Each number is 128 + 24 x the weight over its row's rms, rounded and kept within 0 to 255. Layers, rows and columns count from 0. Numbers have three digits each. The size before them is the row's rms in percent of the matrix's.

# layer 11 MLP up, 256x64, rms 0.41, rows 168-239, columns 0-63
113:116111147150088113150098157151091189111182116149143079142116119128144104125128136131140152127132098130135128132174113162105137166138130163122130115152123123130205133108148108113100142130145136
102:139121105113162164162078134129139120154148124148126142121125119085144113087093109118132094136129147135078130184148131178133110139144116163099140118124148157160129140134156126084137120138069127
083:112072120134128113086149150147118146124116168093131129119097124136139154138124128125116135082093156178116141104099127118118120111119081118157125129124099117129116175101146092068113145099162105
091:123102119103154118146119137108108127140130137105121094143163133107137144146115112140082148146099115080105119116151162137172131184110116150149080096148126133153161175133131113141118067139159133
095:107106155124140097124105136122115160088100129163132104088157147152149108151135107111137106106136172117127137157140167157116145121131142166087099123102106142109119088140170140167139107120129188
107:108146116201116104147100136106150112134129123158118118071121125139149133131141120110121097111139133103088188102122090157131127120163119091138140133147097131113117169133088145136094124161161138
104:178144130107108110152140089143116106163091138125142136163127132149119090086130115106146090144117122106103131107097178159141129126173143134093122121152064139133131125092110157130147166142133122
076:184123092119149100098131119147128105106101169105132086172140102121127118109103129135120110118146103145101148107126110133156128148148160156079089107168127124122148106089109139109134119172168112
099:154119103121146127137132103118124117134087085151126121081166094131162134120152146151162139131150094120083134132054182142127147108124139145107109159133139143099139161114127102109092111123130106
105:095096112126141115082132103120130129129131145116164111107155138143157146128137123140110177174109050099135138147154079131130165136145137134134121112162130147079157148115139120134089143156147135
089:119167140042141112145167147121137173125107138098151142120115144116133144155168179133137140106094126092165114124137151096166100153131137122101130092120120137150153144113124105124137152116148127
090:079146124122156107132147099139147149152153136123117095120151122085071130139166136111085138155115118071121095103131130157139155116109146107141115145127085128094184134143137146101119115115139096
099:154125107153130117143173148101111116109115081152126143118117156106173135156117129106142101131143157137145130099141114128108147161088149190146185105116130090134146099121150163122124089155112119
103:158107115150153144116121155136093079172140129171080127132115168157131108098148117105141115099115140170124156090129130154150149115124124080113098134140152097103101087151161155121132136142132131
081:146088145138123120130113092098097104118098141111144159133114094155114118162102142167129135138158080131123148124126129110117094124107104141137155166145109130106129126075159090162154103150067132
095:146154150136168113152146108152128145120116089135135102094105076101138141115097113105117109161082141155064123117133135136084109132156110117111100146130162143139152096103129110133144078112153118
100:123117065122072140132135115146131129124157145140123125120133136148131158128116079137126068080107149147131116082131112149125138131096120126164167136088133115141157153142179154123097099138107119
114:106103160133103167136123138132107119102132125084147127147141142105146121136142128194173120143105102145139116129140125135137118161142126094100091131170114159108144117083132066175147122112128094
100:133104141137111161122150090120099146177130111089149142138155170124128149083136124104152133161128147146140096088122085147121116103087104113180159130081109142120126146146150141143132165153119142
115:148108089115120109150137132132088103138081141155125138087101129115126125101118125124138078126064112141076138159109089094138101103096130101146110113107102133104127141133160154155123114142088134
112:152080120120129089108104152095139117105123128161131148111124113103101143095112168150181174085137137142095115112117112138119143124106119151098117118157147129129137113132135144093169170105100176
099:102153104136141089106111150128157056135107154116153123119089138109165109093160149125122088098099175095125117098124116129108114122113130120137074160111110102112120132096104118150127125152139113
096:062142129106127152117124110087134088128122159165117147120148133166169181110136125156119149143114168106111138111154156130158147151093097153146146123101095105144135138116157146158151148138148146
094:094119135128115106131141130170100100121125111099162108117129129124110130113079103139133141106094147130129142085120135116113095133117158162073141077111101144128139110120129100180084173137107163
111:103088141088173175089135127131125137113145163109146108124114092119152163110124110117121155136147152130153140129148102077115137132144130126116126092131132156159155085129090140181115177120142114
106:109101092114146114153140148133129120154126131148097146134174113144120105130114125112144129118171145127124118129074195087175122149132143118116103173143093144158126151159137141135081142104099105
098:166154159114113139104115159153127145118127088095140146151124097118110159124134092182140134079084081106114118111137114123108120098126118157113112110119128136122084151162149124125074113147125094
106:174166150138117144073136107129156126096154125081126117118104112134130116115118146109140133180111088117117123101140150154148156161107100130127108105163125128100115078151132107129176128104169138
089:133126118163134104126128118088091147141098135130105149151100141112143139162118140143098121149111135101117115114114068096101144070093103159106079134155155081138149108106148100144123118101144116
112:154100141119149134084110176119134122143173061142154139146155115119129140118128104137105131162097171153142148131168108127147095110148088071122119117081142130149117141145130127114104123133107109
111:113120122139081150131150151160152109173174130092142103145111126094176067113121098108101172119141124127150108140140138138137145128119127102081130111147153106121108107105150177135139153155129136
100:108102138133156174152137103126110120111144099119121098136158156142190138133145083157108153098124122116111149162131144141150124174146104136113179109133103163128147109105152128115131154152168168
102:131195139120094182182156085152118126088135128157109108120135106097137119128138136147143114134156150121121158153140123124137095121142147101076144103105103089137148113134167097147119145126148130
113:142154127141125114147133135116150118113171074122117186154115110141122163120090152177076140155142110104136120125111121123136152110125115090143141159120078141159125101113133176150127144103133092
099:168130112122130147136069136159143148115112103121127142142114144134086117118103108089145136147141118127071130118143144103116085148122150124142118080107108118146143164144133159186112165104136080
091:146114147085165099100138133091153146100140123141089109154125108111120157154128177152144118106132108098140095145153096116093141126124147154112105140083154111145173155122125115147063134127129137
093:124156094104172129103110130116163123127140130097130123152174119110115173083069143150148099151125131110173151134152125127128135126115158141136138062126123139120177125094145121102117109141146104
097:098123126109133144157103113147084155142116116146136086107136126098089114109147097155183129167134142123133118184151133091084120139129143150111077135159121116106137115097121118099120124137176113
105:104134063116128106116095113125115154122137147138166122087112116129172089089137149122165094143103092112144148138137128126131171114116110114132086105111136183118106158134145136127128129124171090
092:150125107094136116103099118193118120102128124103120113155154161141117134155125095094136143162140072129136128139130153134109162149127139135118204123107127177122121129106097139151103139158105152
106:094153065142133146128099101170123138119146122105152158125180131146120147108103128127150090168122101111119082082157157105133118133110081117114142133119103141121086158128167142136118113115125113
092:173143092117112118133088115129110188137148100154143114165118134171140109121135136119122111128133168130179088125103087140157128164107148132141151099169106095089125133139135149128163130154124137
096:109112102135081148131130142118146140090134154148119117154152151116092115134130120148149100095116152102137163099151087097127126162081126145165145101131112111162106115112143195131111159087135137
104:091111163091165103109126120130161131087157120143090116100180126113115078149119144123119123101106120165140108101135084122130114135142135112095127086167142153107150173115144144126134118100140102
111:165150132138090119140139131161144133134088122110136111135102147109136118168166127155176113138113083128123111143105114126132115114051192145094117119144169125124106135139153162139114161135126130
096:097142136095109155104108107148151129088096119120123116099183092122154137137143142118133114112158107134104127126119152151134103099124171153118179127092097153128070111107129174151106130114108154
093:118152143105107136093098147119132125104097147141133162181116149086109107088170136096135121111097141136116171145109094156106146136128143118111119131119073099107102122125132134136195104115148120
093:150120118152154162157144109115159097116100164160121080150103151095115156135073113179143141143129156111138144147150100165170138108133124128145164134137127148119099104143130067126135130137131128
083:124165069148118142133128110152127108104125137159159151123127165175179099108101095099142112118125104148118110096073137106133133148103087124107121171146132124111111110093129103116120168129125114
104:096149118160148118178100130198113148139149155125143120102148105146132137132091165125088095104118095119150112162108165080130124141159101121099141118123129108155122123156143108112165140105138119
101:106109123103106119115126104152161156129068167122111139107124146121148143051124099141122110152102180126134151159124118150126153140147155106178143126142130134141098130130134136157131128094142179
098:110126104146118127119115090158113116091183155127161160119146180131123143100152152156164143120108139111095104128142146160135136132167129091054135129118116149140099091134131161128140150132106126
111:124155176165128161120135133119116140136072132143119135164124049134174137130144119126146104105118141120138128098137100126135144125109165146117111136098116198165118114115088153137127134113137145
104:118162107148138149141131121100133124145143145137123121088117101139100141102126151087142091147152152182113143100118100100110199158115165136147124093100079137119136090126117096149135125126132158
108:095165135091166116162098120160143125132151129112157102136125116127160101155136127121097127141114186128124132199133150130117136124150130096121133130126118119110122072148064128139108130095157115
109:143140106140092136107108154120130125119129164172134117121164159156137129095140098110172108168110146160120104130135163141112110173111174137142089123181112107124187128159121116141116140134110146
095:161093108115138172085097126096112104100110164129159122125096122139109102135152145120120186141148129153087092124146139109122133103119112092110152144136076153129123102152110147169117130153109105
090:159106110139120147115101156074120125160153140113106128152153141122098130176128176112125123117171156148131123124076141141148107125147157100107154163162133101110175162149116168132142146120109120
096:162145108110122132132085179094113120122142115150138131082146123153155171106120147145153091128089127117156129122153124152171156109116100097121150100124111128168127098162137155116125132145155182
102:109116117107153121088094089162174136127144120146141184146100122110115117123141132174100115085130093128151093146122089161155129153115139114150076116121116118144153110130094122143125138172102124
096:164127141148144103156146121103164122134146113125165153150120177181126125100144128118114158167085115139126089159175119106110080112149111093155127115099122089127130133156106128140155124159111119
099:077108148111138120114132136136126136085086156152133149135126141146097097133136108104122108128087088121137114126117119087108125133162091154120061119126107150091172115103152168131117129089128105
095:143093124095157125136143160162179130117095109153148107115110130128096114136087174116109130128078164144119130135104168091113163128140160119165148083103118123103141119117123117163149119134128093
094:166086143102132140154092130092130148117110139148102117137091157104099121119088143114144148082132101122143109129123122165081098129087138113147096107138166153119111135098160118123163171124148103
097:106111124158126106123065168137135141132105129086114134147097107110109135186104125105142099157110112125116154133136157111136116086106133137126106112116125109126088111159107132163083149182106155
094:099112144117153136137117110164142147130062154114130134123134103142146176110149151123099127143159138092114140103116170081158135107125155103132144167128131115128120106148143188173115155111098114
113:107126132131109109105115146106140108125127135142116127131144114146150073128126125093170169162099160109122145134125110174103123152073148152167098133095129095143144084168155153107141116101117093
118:085141127150138111087089140150126104118174169134137110100106152106133142155142119135119159105153110135105092169132168118102157077134155131132113147146141128158125124088088131145093118164102136
090:160143142082117164153115168117106087144108132166122091146135139105129128083159110095126132204134130107097107137082128108135140129136112118104117138136119143102159098157126097123112119118114092
088:085136135126117140110131171087123134141160097097147153112149136141148139112068107140144130116132137174108098113116139107185102115123111128137130120080123126117138116128095119117163152193155101
082:141123113129139144098164103141112113153073154105129115145124136086162144143135116153108133096102147151092081097154113126120132119138110149181124126157162163118157123105157126137142065117159136
092:128113123128112148100117159117152120117103136152139140158135123094136083148119107094120125148058139104117150142170150134125104115158126151180092134092170128140104083126143116118097113084100122
# layer 11 MLP down (transposed), 256x64, rms 0.415, rows 168-238, columns 0-63
113:120137149128093168107149151118141183136085139153105160128115118074098129101128141079141112112144081123121139135141105093156110103103085150133115154152105105121144166157108094121138132110128118
101:153110091117153127113136108109147125127056105094134145108105119105144140115150145097119105082139097093110157149099130109132088167107117148151134119131124131185122139121163151131138116072112126
084:136167133138105152098142165148111108119208115139094146135153130122178142151121127107140124113127143102143161151144063111127157120147129133143161123109141133112107151142112148146168141156089144
078:110156133118124141173119159139104096144059115128102115179131139176130143160108162094136136147094150117121127093158126164142127112141115097141117171171158114158118143100103127129119131140113125
090:124133136152142105103078137106080115118100181163121104088123167132130119157144146152102143171114108139108122101089148103144121104156136148109109159108116094164134125131133080143131102144159127
106:107138106113157153140118143120117163107088125107113142089121088086126145118148102100132168159118133160083127149119134107126153107134156170109153135111083083167132155113102144132166132100121102
107:152133163095084105081129136121109134093134154151135103123079116162117123168130072125163118134107125153151092122157116138121121124170140142144083122096111130138093099117114151110123127083114116
096:087143130113124159157126126136179132132130131120110100169138155140159123120148130158121110186134127093152111132119092130124143105138142103151140092066109113097103128083169149118109082149132125
093:119151157131161106122134096141129137073146129141119122077166132129089114135137134115125129078116110143138146163104121118142188153114155153134113116120081112068128129113109152161116140119172130
097:131130124116121135134095145150133115059074097097106110093133123132135111128116162125113157125163088137118138096141128134085099143110150084144116101092114117120103146122183124122096098135151156
084:066102110172090071117109125118154140154124116136117122141155132131134121143125130115108129148147074129189098108129132123150153140127151127135106139157154123143109083148145073125155155129102132
096:114165142107116104103157157148106107125185112132159093111155144085147103092085115126117093096154149160092124124154142133129124129095109139150118099155160122116119104117140135108106099100121171
094:134142107160143137125109143113162120153099133128101166137143120155123125112130115125097123165134113095101189158121131104101157136131096102138076138123134179135132128152127109073129108112084078
094:095089120121124155136147148135152060095121154139140174123129086128111152119126117139119180111099120108162138118110145157152114124098184117109145164099130133147098105107099142101157122145128139
086:179123111063103144112100129119117158117126105161141131128157130106115120136155111111139126096108161093101161094171123125154116143105151145145134136134088151184145138107112097129114109161091126
096:109104142118154125119085102187144140155161151147118127114154106130175104143144111088131139137102126143099140131093141122153099107126138141143131147099118153151099091146123077143175108174128155
108:125128159104110172136139112119111110154145124136115135116110123102160125117127067126122111132130168097101131119119103132125157090148118124099161142104175138104165084157073134121084102159104148
104:138107135174147144133089140134116157123152149139098127116112123128121118145115121119104127121142112127135125112093101137189098153150132137146040107094119143132099090127137108138103075145133085
103:105099165132099115116160133117152108130139115123131058125138096124111135085146115113147147150156145142112130090107105113144143130142119194139074113078089135137139123106135151101113107154123133
112:108109132167155142113107110119180150122155118177111113088142111143150159108133126118176126135135106094119141154160124150129102135073142093151125119097090117173147141109107086142119116101120120
111:115108113126134120136163124099109084134132126066118123120091162125146177129100062120139099078099141142115082107113146114117106127151135158143154129109118129144131148122131132153135144080147093
098:132169132181095142157127098158085106113102127155133150088109156175137090144129137093109115120134104128096103129119153151132171101116106125110182119152102123122115168086130128116128119132142133
092:133166146131108114157188111108110138149113159149113143121126143120104120168141105147114134139140131159128139125112156076127140176099143161168106121145129102136114171097087140108180161132129099
099:111126125178078159153123137144103133117139173129118117131115146140147084141096089112181147134087164115098156118137119112105120177128126119117131154167093107100123127103086143150103125120118117
108:144119122100135087151104124139151154115129122178074079121125148146173116134117123155101108152110140134114100155125119147187119149100120140150153152106151135130111078182125105142134148125144105
100:158110131116122078153104134155096105126119133125131115144121164156122154122118117196143126133202120170108133118170159113125134101124138127124168102088116159092106145096144143135117114124138140
100:109110145160115129111147103077111085163153093132091197095150140114102114105118132119138138158115116114119156118150138098159122147126133099105088150148165131125128132112173112146163157142123118
117:142139069144093111116118152130145094162072128130131161107069146148114120152139147151115121132084139111151137120088152132088137175159128182126132122156135117133122114145124115111161130106136141
099:153118117108148146132113131134105169148217112116149089152074115123130125074155129143109100128102173135146121135112104130115114150133104158111138133108112125169100119083105112134130122120134119
120:123132098131143119168104126111164118110083116144106098130103122134083128125124138124098102183095167110124099157138107154096089118111141092126102141097102149129123123121102083117124131132072161
108:166114148111101097141144106115130147147182130135114139120130162139131105170153097133115142110136144140145133106117177125181152100170178140150125133165093141169094124116118133132161103106144107
091:153150067081160098095130122113132170124175120113146132126145119132122147135138160089161131161121173162121152113111136093110136144168146129119104149109151120130144106175155122126128108127168144
105:126177167117093119108148121101135088134091105147121077164108144132141124147158173138140132149155168104104106145147120119099112094111156086092092096115138141119154123119133162133098128108130132
104:130173100128111117121145107134139124101166084128139154105117156128110152110137149093152135142124156143093152124100116132156142186124097146136164124084179149144115104116131152083157123084129117
098:151110055101145132074163128127123146110149145144100123147143144146127136101107134113150114133118084123120190142132118172136134136101126095093113155148116106147134152147123149146188106130124133
100:130119107119113088125113127107170109150080206153145101137124113124165109119140114095094144128177125152133154123122138130147125108125102161103118128092084119112134105120154143106090159108122103
096:102177141083118123137160148144082131142132138119131141115164109166178109169071161138103137128119140082150140127128153087139142159133137147128120112166089116137150102127117097143151113148123135
098:186114106115090170147115166182152138121106110123108133123122105118166105130108082136118105109100150131129162143115105152145133137116157102099144100123188122106133173126102112116119146116115147
105:088075127151147086126134107138144102123149141164134123102159098123141109099188133135154126123121080139109143122099105140107141152128135163114143151138139128156139139146175173145156107154164101
093:145148131124092141128119103107123105128134091135092129069087134138104141119162118083123135136123109146118089089121085141132103141099166108116084142093158110128138144138132127158162145105107181
107:127139094131109111134163119138128124135136069168091113103136103128152174178117113105125119082112136144150088112138078145086138136125138159102112119100147138140114186118109130122134120111159100
105:168121179151136117136172123122131177121125127106132148130137100140158122119151169130161110110121145078128129092144119147103158138134170165140177145147120126102130094118116124164079152106100122
091:147073137132153102110132099154151160153088115104133152136116157082150100146113125071160109126115121148149154125159140152105124141157157141095138161134144112171127103159135129166139105161129129
102:095127097107189164108150113123110115165128103161125094133116142135109139129132167107102114137165080140122099142141170121125117141116120096151119127091185137119101155110117164169116105127148127
099:105131155181153120092119129124122157089159123098150136104135108183132130098122134099110139156166148146106126120119075153143119130150146115124103114083108120086130148112100123110132082130172150
094:166183125150105107111117179143138181145168116090109148152136117130137131139102106112090140145135145100138136080145126138100150099148141138111120092154126119125128070131139073142114136115133136
101:166133107129138107139160154147109094096142120172095155112147104151140091155148117130129164086169129147142132122147173146143119089146164099129154130128150108169116094130111113106132122159084143
095:117093153129110092147136116142134166128161122123153112105139139124144103088129125127139110069160099156142109087066124123098161149148114133179109155110120124140118138085131150129181115128133110
092:088114146161159168155104103145136120125148136108117169125160109114128113122158131150173145121126131132161147178108099136130111137114118146118112106174190114124136138195123144118141098122113100
105:098094119130125135124104099087128126136090075146159165137118065095128114132114092116108138150123172117110161137099112105150078133105145151129136122081130156118115143138125094161149115141120117
097:106105087131147164072158133146134150137041103087121149154106128126153159110099107134108176098105128108114133134128134142156160110103123129114154139131117127124126132110159131125137140098161148
093:097118093141131081144158111141145136138155127132117135136148109141082103105105132132129151119103180166180116155117140093100137178109131120145121130109126079105109078155113118161118095124120117
105:147144171099142139129112142160097126104133139119133138129140098147099124141123118155132170108141089113096145155123110143136116139098091105075173102114133090122162155146173178169116100123134127
104:103147157112160121136126114097155101143084148144133123106132137176070157143080171141136154167098138135117130131155096116126163143158123122108161156184146153144132134147133097124127112111136130
107:081114142159130162135129096162123151108115143145117128124123123108144098125117163124133123167117148138175143157076186160149104115090170114160137154143135096157112125144137117111134088095122111
109:119113180116153085070130101156128143149123118138142131128097140134137115091109108132113129130075123111119135179141142115146099116086120175124129159121102123179137087143104116101138123096151121
093:122160167146089146177102130094143145139152164150143107110142141169133161150157087168129131123164136103120152143135105093149151102154131177138150138134126101105133157132150155112139119172114136
095:142115145146132164096091100143093126103097151145110124108093173098134145134108138089109111093105145112111166105145136138111141134126137156070108165160124162141130127097115115165171137135140100
097:106149137111157117140123109104148125137109134128142123178143134091121128133162078108122072103133131127133081121068118085151116138164118093168129141153115091146105116120163146116123156099101121
098:121138149098141073159088107093121092154166121135110151122123087125163129138164167078156146108103097115127141130121142158117105153130146162138117140088116099112117108122120092110150103102152144
095:127143137133176138108115107153146103145152104135156137118136127140182175140106105160187144142140111094151162134145126118116074096125137147095131089109130115117169091150144146106149104137145146
100:135136136151111113137122175111144144131170090119155094149152154139115147176133094095119107122143131152131124088140117130149121144142152116108120074153131130164080153099169164139154171158123123
101:135158127146146141130160136139091171131077147127137134143164070125115150129144101111155152063093132150156121128112089138091112142129118121116108110174116120138139106162098099110102118145118150
095:114116128126113114132124162121141152097178112157149168161164133123147131143122144156118119155115116115126131129158113117119148090132147113120187064129135143124113155172094092150086106114100090
093:119140113131129155148092113098110142135087177152136144153104207139137161167149118122155128112152161081162125145140128139172130164152148143146136132135136155155139089132148153103125124126125111
102:117149150132169163099162083135102092107191179156121133135111110152146114114120107130142131112126125092141116140145138084115135149134094108108164101117125101129109146104129130129110081100087124
109:154118091123115116131113121135135104115128091120109158128136093133115093131117123178103123151118121103165170125141103123096160166141117133101090156128134140161130087158143149108093138111051120
114:115148114127081084168168097121089173128120120142122122147129155160127163084083104109114078108122115118116128141141130148129113140126095105132147135132118150140131143100090113110116071092142116
098:102148109184145095139097122141165126123151122140099137135156153100096124121091102148134144140128089135151088092157126173109128111152144118135116157104125128092127107125124148150078124113144067
099:126142115111157126165127144140083123123168099110144131115147138126110147133093111099085132134111171113149096068128122120174147118102144155142130170069151154125126117111100145127133091148110100
091:134139129105141126143115118143139091177111127086129121102140136127110156102137129094145114160143129124133148181128144116153096089135107090098110134107158177114169115187132151112144107164117089
# layer 11 MLP gate, 256x64, rms 0.423, rows 169-239, columns 0-63
101:166090176168136152141121132135079136102170143163127110112123122081115123195119116161125118117129137153116117155121136123128110090173129123097112125141096122093112132110131095109132170126110112
094:119117152123154125116123102091139142115094141155096125123135136106111153126126180108164098123157141125130080140145109115164088146167120146099096086155142121135139068145136136131170128131136180
081:150090142118096118107130078150129138130125076147127118106130130112134124103124089116155100064123140145126146095100076097116144157102103137093158117137138154104125150118167146175136120138152125
107:086133144128119136110093122079099153118131109140103150119155121122123157110155112073164111150172112116148103085122158083152111098129145140110085140109152127139145117073133131144117131114109164
103:160136116116117125120126131147110112164111119142087162136142121168116158128147116087121088130122167098126112133058108109124156126118124134125110146115127218158157125143112140124144150103109107
088:091135131126127166145115122153143054146160131091090103157146150125116104180115131129120101150150107144149125161142170145119124152149143145140132113133138130099109118146108172115132081083151131
080:145112177143100111158137162154121129177092129116121142075115114094104146155142130102112127072096112123122129173109144124124112158157124137138109129157150130165111101139108098142118152134121181
100:141146058106110143123107118107103093126173148119162147122134149132091122108141101137136102117117131113168113131116116156129113126125103132146153127102085149168151126138144165092128100132056117
106:104094166133089098144114117114113100157169136110132144101116129150109146158148096116128151085135111103141083124134104109103113136116175123145150135133147134104128124144134121094130132188069167
094:138124117131086150121096124172159091128135149100111121135091107086123138125147161124104170127136096131125111116132136159163093129157114136125089165112072114122161174094101108137115102103120133
103:102094148105114120159112099131149075129178097140107134145129145097162152121111150083116108110139113123128105123157112100108171158104116136092099119162100157138115085110123147134140101085138120
091:135096132212133161106123135110145148140130094093112149112123156105083113156152096116095111110133152090127121153132085150127104113109115112113099114125095127117130162166136109119171116123111121
099:140141127106119089085162108124092108159139136152099142142129129074149127064136127166116094164122142101123160129141109136088106133149141109099126117124157145122092120128123081114105149139088107
104:108099158094139084105152125149186103136152082138157137141104085139073159127123139137138136131127110138122156142131144156191130153119156139131116107126117150138160145108132143094087117153131145
099:105128120122122130131168108110114126096177171160126144136126134141116139137125126102144169104143113118191138105090156104158172136136085105138107161117119095084126140102164134159153133144122161
091:128133193122098176123145173117113123129146107129133163140135120122139135123101085107151125118154174105123099127145130135095095086147150118149117096102159086157166101117133134122151120123137172
099:097177124084143087116089150154118160155154118157135119126166132122115102142136111115124138150165152088162116145092107125157100153137121142155157072144134131130124135108116112091130159105165111
103:134127131132105111138113131075140082168128109141163146133122122149151167125118177093113096125139158135121111171133111136123129076151062163142132133145123073123143148156120111104134113116152137
094:116185145110080110131182104119111127124163139097125119169136084133147119158159120125128119140162087151164111148126160117088115127135146147161134137109099128121139087099106127110112124134141176
110:093161145131132114127137114159190120107144115124102132122169114065106152119109141124135119141138150100175121113142123118123151134101133163103155082102099116110115139105140124147177150087150158
088:135135068112187113096150128127119133133097139107090173147125067060126117141148136133126120149144146139108110143093143132123133142155140128133121116090135140140123105161121133125131119154187107
081:142104129179145128108124043103134119107142073131152147129129152137138142139138118162162130114158121130102131121134197107158099134119116125103136157121142165147138116108111147171143135116136141
105:134138142121137119089126170086113103123149115131088130159101154114170116127149093125115104113124173112127143099113118114069164118140166137149110121170129137148129171123162101135112083147130161
102:100146151097150137093150124123140112085186091154121138107145104120134141162159126111112109152096114147158095136164095110121121144160140118139129134127154164099181137135099109137101087120163111
114:079118184145137139143123144144096101105137133132105130103140100137169132175127129130169148152103105094176122133109134134155151119107127141130121160140136143084117130134152124091154188156141097
093:140131138135085157139119135113157092156129138119148111099111116123103133137105146073138105142100148095115116103057135139158065123095151113139093122089105135153106152126137107092115139144145137
090:164107097173157172133149131101150123122138140129068153118090128152107167119117087098143127157130170159133159140148158157114094141116158134119119138167103112121122134157089134121105141126129104
098:116143147099113091119155133150204135125132145130156144110106170151151132138091110090120140109159128134131111154104111161152076151148116135135131125122138161127174141154161133090138107142121171
097:105154150127123137113114104132174174139181135145101131108140128104159158130151113152103096112127136103099082124135113139153116132114211125134132111099104101144155170135135113129146165122115113
092:091107115100147146147141105134121127166160133100119128116126094091092170140142128138108159140181155139167110178123162134113099118156163113119103155136102115154131105148141119116101120080128094
098:143139119140113121113176146124126135126144118092117099166110094126110108114144180116149161108129133114157116128073127098092136134156166172098131161116155096166113123142128150079105094121129153
094:135156155125115132113112161146103171124133127142120159101125130153158132164101126095129147160151129127161106085153133130092147133140119133115197080127119128100128116118067124145126141078134161
124:127079110147098119091082119070103116155135122146105124104119126143106147104135154093171082144133122135157159093121171103136129088143117138135121125134130106121107148160131130104121136185101131
094:165131139174123164138162127104110115107198091161144166099139113114123130165123096111122091147168135133143129112144125112140114139162128116128141115115105088150126130127134115098095124189155117
085:139111095070120124111119149134130174108095151139104140176132112115110116087148131155102150136142137125124132174129143123157094136115109119136142096083079091136135126145137105141087108097079118
098:150155137125134136119132120117110108088137140151103120126132154150123092156134135119185122129093131135125165162138143175154113133095129173139157127086148144130119141120113155158166102091089067
095:118134124084109145071118078116143132175159115125115126122106114124117158128121148126149127126120138136131129160062149129126177149127094115144095134108137119154161097093109131072139162149121141
094:126182136168136129126101147155152097135169109087111136099106168150108113129114132141128150142117149118134085187130103162141106105151094142135121116145098118108167117146095097123137117110172146
098:139177134144100119111186066141103152112121149110125134131132145132132113130165137152117121138077148077154140111103117122161130151165124130125110132102096119102144121088135133110168154142150169
106:139126128132133151133133155101144098135140131120105133114121107123155143133135111135121131107158143119184145158175090165135143147141155146109152056123109134127094140124069176108154125105176116
096:154097074143192118120111113138147117134113102121095169138156121108086144154167109152117094094121133097130140149118130176153138122173110164138145108140146116127120169130116124116103159121119149
102:101143131128156127105117159162129134113140154113087134152105190107070157166114143142133106160096119082081116126119166116101113145137131109125135126170124151109154095114148145124155107149130124
113:120103147098136130151114133131100115118127117125076172093127099119125117157146108096098129117155139107112116096132126089160123151192094143094155113127123093105096140140188110147137150133145152
106:142111101139158144141113165159112130113140141167086165134154159107151151133136149104163104124140191134153155123155114181134093111150095153116120144109133128107155168147137110092133120158126108
096:129106129149105155126117140101129117138121123120108162126059115117089147125108082111137136144110097134134117152127129131149072153113101130146128149112167128106050134143155127143135109185118112
092:192138112084146130147144105124127090114163162136121170129108114091148124127169100141135157142133108130160117123133081114106136146108131093140138129179119149149150103091115107103139097086119121
106:106127094132173115094126155146144113081138143114136174098147146136132112162114082103118128160164136110117129115070155123155145126085153134157178117110157137136170120111152114126126144116131151
095:146114158123103094125089121116101159130098125141125094118120142115135151139127114133151106167172100125154090099154103144187108119161083175112123132082093141139110118122139155127100115144133160
107:099113113116126134115143108121136081179173135107113128150118207118178160151174143120119123104112103115105135126092149123134129127133124125119102149111106110061131128151128141120110127149095140
102:076143139130133139114155073096110123134110112117126163122133119096124136094130101097123089110112140115125109115154166123143107098114124139160115084117099136136121131078196138118174150112154120
096:147085130159113094117151079110165135130113176118152118120107118101153147128157146159095116141144149098147099103099163116101145113128104141148100108129095110078127093099093112136103123124118099
097:110169157133114113196139099109135171125171162125107096160138112115140128176138147141123125118100109098171136160113125105131122112145150140147129135123089114112101084116126093117157154093144126
099:153112166122154128126117145109141094116108166085098114114114140093091192173138168115111125136131168095109103099128111165131142102133166133148137104150127115099137153158104159123131147118146120
106:145122128113136130121139123091130112152144097177122146123113170157156141096164071089154099141092136132116126124125124114126184115073105124135150125106113167145115120154124177160135100110134127
098:139108145107122107145147126144132195136167150150104149146142169118117093140132108119132152099133106122104119173119162121117108115112141095121119116112053142106155139147079164097106126104119121
096:136112091126120094127180128158133126138124143094157186139136131115114164084112124077099156125070159111159126147094142163133131144095158115141135128094113167121128129146133130131111105097129139
110:155145125154126127128145149149130142153156158141088130123143162140135124122131178089148172140097149112129139169127145097121148153131160171123109127133182147063130133171109164113107157125129123
093:097150186149123128132115107111143111102136124165104134125117134134109128126165122165172135117159089105132129120143094105169138122164113149124124117134119186182096106131140125111127109075109093
096:169151140118107114125130136188130125161143147126114147117141080113116131144122147137079145174132112136125113157114137158100113151085171133129118139099161099096123160152141151156097156103132174
103:083132133110087126130147092165165131161175107134125120130149125127097137137118174130140106137120126149087094113115170106112142110135150133167126166138080177101150126146176141105123131129120109
107:094133148136098157105127128119123124114150150141116119138117159117097109169164128161125154118118159142156149138134171138135099106168092135173140151094087081153118148146118090124072139116122103
106:156114148115127108150150144157095103130135130138143146123111154118086118141104129126151118161142093107119112143120130132161124141129149090094159120114121185127095126152205142119123064108146101
096:145116125092143156104124140168122182152121124167151114131132141158146147134136092113142099162102149158158117143129139102116104111133122151180123148110127126131151136144120108136153139164212101
108:137107138147095114089135093122095091140111132120134131138107057140128119096150089152146106162147140142119121103142107104142111168122103082121090103136154119126124145153108111162110125129181157
110:124157130194143146112107101123145101130123135155147116121147123133141104141172075136122120129160156119150124134077095139155159101170087162123163128100150126153141134153160103097104135131117145
101:141127144153077106086129138128137097118131177122117133132135094155143113143127126177147102114119137093155090072101137130159153106094144153141105136127138105122133158158091085152164150145139132
108:140165131133099089158134131141108120109136144135116129134136148139144137121133144117139132134134133085137138124038184117100131100156085151126151109096097161149125142148115098111136155108160082
113:147090134119124134115129142137134175162127162161137144112068143145138151149134102107131080167157137135116100154122129160123106156106112158192117145114105115159110105156113108105122117164144106
099:135126135094145115110134153114093129116117142132146167081100090121099148138108156139140092171165119118147103153084153147154094142146112155142103107114110065112141109153134108124140139109158091
100:128146152146116111120142082123153155135117141138104177131098073153128126110144165090157135156112106128121157080147136075126107105141168135147107158110118134087105126133171116117106142154146116
097:056122175150111096129109127145137137128113105115099164142149124116116119135120104161126084157162099087109112099130185117139117111151107165147146184119142144124111105115127112133114153116119113